Part of a small language model's weights: width 192, no biases in attention or MLP.
Each number is 128 + 32 x the weight over its row's rms, rounded and kept within 0 to 255. Layers, rows and columns count from 0. Numbers have three digits each. The size before them is the row's rms in percent of the matrix's.

# layer 11 MLP up, 512x192, rms 0.16, rows 454-511, columns 0-95
095:133153164149140053174135078153112112121203122148062124044126080057138131148135099065134083147146112099134073103134167096090173081111112100146120068141128122174096097070157120085138118094137142142147163171146065171110137120068122044104120121144144140135101197120166121161082144131162145174
090:086131017080131132116102111075113107129100132130144151138092158080086158078110134096188119181127091181101141173121143153102109135132197098129144137143067112171127011099069149166112146104146180110091178119129147074155117076111150127123161164129171120145144091121164124069121110074122188104
099:168178179132137103112166173079130193146062128159073103127111178122095127098157102097131180108115099195116121134132099135128117078125113121119130054111114159143186074162182133112167102138167173119152136126153139084117157082208120191092133124130139114101129139134113073149150110057145139107
096:165194136152114107138149134165160102152167130095155174100131096161171104157155132099160157151134132087075139087159135078137089073132046146121136114129200132068109107132092108031128089178130128147119118121151163120145133193145130110149114135111096086062119169106101119113178150170178109118
102:122113176120098105124113155110175123148193155123131074131117145081117121129139118171089097163095132138135103152164118153214101135154137192128151103111147149068115171138066126112108092134128111082151164125083094137099144070092138131114117152116172121095167148156091124104149149109162123152
117:059159148101131060089158175140163158148134120171166120179125151140134167069111144170166129137068145117162152103096157123100122144116141115117135100171153132206149148114122048119179092129095089115077108197120152144108163110175109104160187139150136146099108131140057142122109126117088070178
109:155170135094123113137108065098129202100155151129130163125112085153037158199137187171166123139138196134146163087097163136133184134181089160091120101111135071109115171193084136109131133116074127112096124159072081084115051118070120141132163104158167121145121140156081195147128172118172117149
097:088096109082150134160197160140124131154153208111134045140088158075100117107091104148097141117144136116166131096121164094117134193147135116112128163130137123121091062098121087116103134158138156035124127105113108138126155113137159147152135155163146094178166104122079140090074183145116114112
090:038106139134128147093161148135081111101126113167137125091168018045109114115147117107191151068099155183132131178135059169109169066209115180125156156140158144133161147154133142125129110119082146162122157177117109079159132161094110087083140146121097114128110111116114141089113152079136137148
096:163136115168155159203160111124072107101090122123149130117106165143152077137148161144065130133110159134154130093102155132131083128232198095110110097139115115052161175102097117134138134123118045169128179037139094160140118108164174118155167074104095147131145165110162118144131126149163132102
102:071087139099078135124123129151107095156203135129104137196124140119072113152102118102121087129130020057129126099187185150121097131159154141088102157166129120085136178024138167142082130129145134113122123131130102077136104142117084144104176100162160179107183152168154147117157139125049139190
099:095168192077176114092122137144110105195154116151158103102100181121095158130080113125106099072161084081132088107119132099144161150104152157154118129149164104105188164165119166109096150103127118183117155108173170141151083124095136088138107110126095132088149137174226126125129103071068178123
093:089046165151159077117230130153130117113100146090153144152104099128109164057114148138134123093149184115140095165154070164158156075145123104175131091182177145111152186135125082140114133081117180115126132135138106178153183129112102128108182112203122071106125156155140134149148129135124123119
096:173112183136111148110157102117167097091110090145090165099143164087103162154138120156165186146163180145095127128123062078131123147123170145187128145097155136098086185124107084113183111152152159118125126182084150070191149120140149103135166123145096110110128140111106125033112152083180087078
093:155098113076118102148049154161117167140117155128122124132098033034150197157086098065186128117075144096122168130151146111075096097116083135135130057121080130103101041171172128115130180139101116177123133134127081130173112083074124140099086047173103100109086146132101147100120129135172142109
094:120040117150103212136144128109118154099069151136110178106105192105172157137162088103083142099137136131142098174174131139064161151109144106152137152106119105153141119145170132149140112209118126147163193133082146168121066131136135169027125151191099118138128179155133147116102077097130109079
105:113142104168103133174140100068098141096143126115106108152107172114150109131143094139118244180112171153148159139150138145155118195116095115099103135121139140104148166084090113070102144144072120130133143096168076169079093136139158115172140110158145180109157138105122177198120164148103114141
099:096144115134098110071155120129115151075130113155186169202132090135142130137133122151130110125163133164129140133113191142073135146122100234140177122102156191150120118164086134127130042123155105192092096117166188121171144139118171069161102137147147097146135161146095094118160137121120160139
100:141122129213122114082190169067103147118206164087087131154087152094062115160155148155119057121109140193133090124092144082117172142118102090110118110088179124098153106182135145147132167097135151085152149121049143126142105101094159152183145176108128126134151054106132144140091107145133122114
093:066082124092047111148139151140124109139141151146128114087100127087126103109120095154129119186139107110153174144137120163166147132159147091164132160147202141136135138103125216149092169080136133073094162149086179084195128118133139089134172175156118063128123155132178142156114125118158137138
105:142114130140097159184136127159148157069101100079150127112108130107132161123105160090177115148091094147116148086137117130138052117172083125122170079183089150163124070090173118163162132080061114114114143118184107144121141130070134135123017132054083135138140123165162063111117080152134142070
099:085100122135206097175110107144127117159093138100099189147123132122134089158080160151130131100080193133082123115087157159127073184091130145061166096101071124158131121144121126146067151107157125107175159151129114108179160127112170056082128135081115124108131188122157048165096087173115119183
106:161136156105116142125180127089162157132088116157162119125152091087108116070128104141231144130159152165208106121116144118114120096140107156090138090135138161104072142101118092089068123124163177142175076148122189101145044132129116187121132120142161086105145165127113132148135135094115108104
100:121121126103199132079086143148149121161159124138116111113134085166114094122140087146157085114176165052130134078177109098153102158100131079153080175139137148140103172173128174154153108068086090168138141093153141110081157132097174179121142151140088086216055137152111094122154083087158168134
094:077119092093104148153091089105138152068167109093152146178138236118091133138092177116148126212135136147152124113159100129142132118077111121142106147121132159091099101121113103108127136121126104086140154042099130167151103114139080183122052210087144134088140081156081121083106133096101111097
101:117131118204083126137163125147090135085135152181202132122161137152160106127097118107138101039124212199118127112184110184177053099092094153160136062145067117158140157110113089132109116131104105151148146115101128167086103138194127183087183118165181100138125162135163138125131124177168080123
097:080089128149141150122128083133100100083135117138171143120170092137129098117110169167079079100032166132130089115102131087146115134172097108143139117090127066093146107180113107123149155135140129137116164205135090142120133128126111145191132092100128119148148099089170120137086189170161065128
118:166072105168095138104116129179141159142079089096146170118125171102169102126157131117076119152132142099188120110058167144123118109125082066122198120128086156205113169147118175168140123187128135184122155139063132061166152130160112165166153125131162159095156055139148103110113125125138143065
105:093137145112149149121198105081156098180076211120100107152171117171132136128085221129162168196144101137139126128119164070128119120117087156105126070136174187116085138162080117115104146121131119104115102077093128143166141135178072159084118121174135160169127168057122074080136115127151116117
100:146118124170172070123167144159137146163145082197184155103127101171145109128142093178166059163108090120132175131129134160071185137190071125117137180116102162090103134088149197171197137069109111171122107145135160180146162187155143130079189085116167109137194123115116136116091088154183077089
099:184174145081123140104116189164046104073109117090131167127180158164140162083200153098058192084153135143120141158140145170129094114113130192093100084094104166180095125167182141145170138113147135098144115117091206134082096203140138089097126165148088102186167120120143104160128105088126090173
097:102217159166027133100095146076158110111102110162134106143156138150106106160108069141088122186151112129148091127160119119109125139090108167087145139114085116126127120118161078119147091105119123099123151111190069131115086123122145086130101140119108123087164121157112093114118122169159149119
103:211129074111086161144124171122156113091128108134146155122146120162130126119147051103155100098130156089104172148141116159172122169145137165156143175086109158135155128147096183103158078113165166149099109152133087142188083093128122148166098094142153132159096093121075134101163097191115155133
097:094090158198158175129085104088126169131181119161128148115158165106155096120104139176163107135107149129124174119094154027153145085113100103123054127186141109080144123105149127090175175104079041136109161143160174096143104149111137117119140168101144138103094051154125123153105157156166079079
100:089122114193160156157145069142134097140095095156158106187136086076146163165139081158149134138046160089084121139166165120154129122100071150158139163064120109168103125121168082101122159109129124198074098081111187146070141130140181142116128144152135118174180164151085115113108155130088134115
103:131164150183057159123162111093131161145108116089146103137109137081110118155107156127168064132083166171129132118175051132086123124097108115133121187120182126139130103055110135115137106200070156183074126148111117124071113137141119156111147099124126106110144150102139148088113155190093142099
093:078108147092078151090141118116103187140119137127124143146117125117146113154120111189167128105135116116130164103147106148148192111162100148126081180180069095088188149186066181127156161149141153160112173142093131061126129106067180151147182169164141099122153134104142120103183133150144169150
102:175125088158177156149115180101116128069085211107185201105152103101116121129125174103105077147099119128166098130122135053113106094150128126134138097079135133127062151137077204101173083113139176084124125127110120131107116080115104133119090150137152142122124161091102107114117092097141109091
107:151168135164123119104156121092107089189125074150065120101129157111141097111131144171146172107102095121111159094120148136125071110111124154088104087149167149050164060125127124114057135145093083157149090123141157114177061111132135141096122161202230113092136080072092126109086125121082203151
106:095105148146130145121115125151133155093114145110109153163117155113117164149111074062161163137063137127180098167184193131132142118107164168082112105137067121105121133193121117165098108125110105131137102159098099080197133174112105080135116113119179058135152093167114135150126157119126175078
114:117151160131131110126141101108139152131168133133128077119105086126109155134063155138053102145162145143195046096086065113136149191125140150084123137174136081098128157130131165141130091183093145091101170156115140099103134092098117166169159098091135135165119115093107109080069106086159104090
108:169111101140090094150125121080188120152102134122105127146138133173108057110131151138156152163108116125116081138055121117151208098089100155126060140097110108144135090083123091113148100086122140099036076172141149104179159161132073065140124129073153123100148058144090191139121212155155127129
095:139135082165113138113122158099156154108055131112154094150146108124163117121149133133190140108147138116097108123112121137117093154096136161111114092101093121186103157172129127116082157084126191161083129105118195159131149095176226138119112141171164102129112148116142133069059114145121114096
090:085111104154085162099108129144165129090109122185121161108096113087126045175070154068099114137104136163152079113141132161172115124209090098177133094158065122123152149155141097103133118140111113112156192121121167141098114158107107140133134130117128153118136200154094134068136145122149120137
104:136087171139161133126133136131182113192109082136115146102117149106113168134126093110136080170086062142140097127141154149163154136175131115149144191106103125122124154154181086162178187136096101153119144156133150108090120131088171118167164116146103090138205121132202121093118161080153161134
108:074105065126167142162131102172113109109131156074107107155142143125162102124090160058139149124139118110123132154112164106110150145180133164152155150160111102158094157110171066120197127148152134152118121128086086051095078115144178148171166139140144156110109100201170174188127144119108163155
098:169151142151104151195099122103137199195162107120135172156132087100112168084168139174144141140143132089148099106135154203139130128081139119090153138076151200122173142126138183158146113177126112142197129154137112075148175128116126119126127136122160109107124096034066111136151033146155158108
105:080147098144126134158058126144086106117101157118168033128203081177132098146143148065137134121145113096119132073084124113138179132126179165182154087121105192075126131156128156137164140183171130165113082125116149186111124129140098117145153143153071092140154153061147131123100097086113203068
096:135114169157088127139128219102124094116064112112163138122136113102218150138038170145128172158150138158139143113123070143176135122108147176083171080111151050105142099099115115064188134154141112114146104132122135172109141150158143138170124129081144102096109130163090118172130188147087136144
105:181096126134078099066094113131143099192076196084124125183066167180137146122118140131101131186075097166137180115110120084141121138167114145106135131191170099117173092192123152079124124099102169123119123129144154139153117091092203080138116156112129186130143122162103111110131156101119120110
115:120148123124162147037110163092095126161103155110100166163164103094114021119133114104093117129118159139111044144149126161106167121133147119136068197081074101089137152157112131161130138119106081102142138115096139173138132113176096118102166145145102083131074144116166128103127107164134088121
091:099159137124189182129136098155138131155159123167099142164131114123127117120127124122126102069105199197199187130072126178104125132128123128112107116067149159151113110146098167159088194160115141077182143186053137132141134155124168139106068125116088128132136139141143106124130180177129148105
101:141116130130156201118106163139146158131142197118120168135102159075182119146124127143134158116103157116145137076097159150114115175097165108044146159104086131125161125076181116153154220165139141080072111144164134168098141215181096148157134126136117167127112128160115065151175092076085105118
103:105134132077117129143103097125166174138154072131102166072088139137100194044142109194155050115072131120146127160115105143097142154185146148162078115116081142163100116130087120104162192105103107144098130163093111094138146082125161154120078065102128199148139156152124116117154103111098173106
096:117107122138113086107133133100179145124121127181151080102133164138212088136146148163171162136117128119136116142136163100091121053114155130136070136075125130102159132122167082126113113187095114138137162104134141105104145112068121128102099119153153102106118083075132118117098084116091131156
100:120157084121135130193114122096200143110101169171094137101098090104083153090169138100120111155147182152052143119071130083138145105122164133123149187100129083111140142143151142184101158129079149155167102095155090167094141176072199121158056088108106098129100122109111128088124121170122091113
105:149139143108156117107102112123121104151216119113143166085102186097119174124114148142140159161111126144204125151107131119127138143129169104114128101079094207116145132174113090102157191152139116144140147117084152123127125131130131177142081138132181031081117102090100087100208125148087185137
083:115155101141077104142129135117151107147133112138100165084195126128144144133129129157132135148120058138107166127093096179123101149122094129136117156060164090171115104123071088112183101120080151116130114186175131139141107170151097136099154120107136133093092149127160164154116163083142121152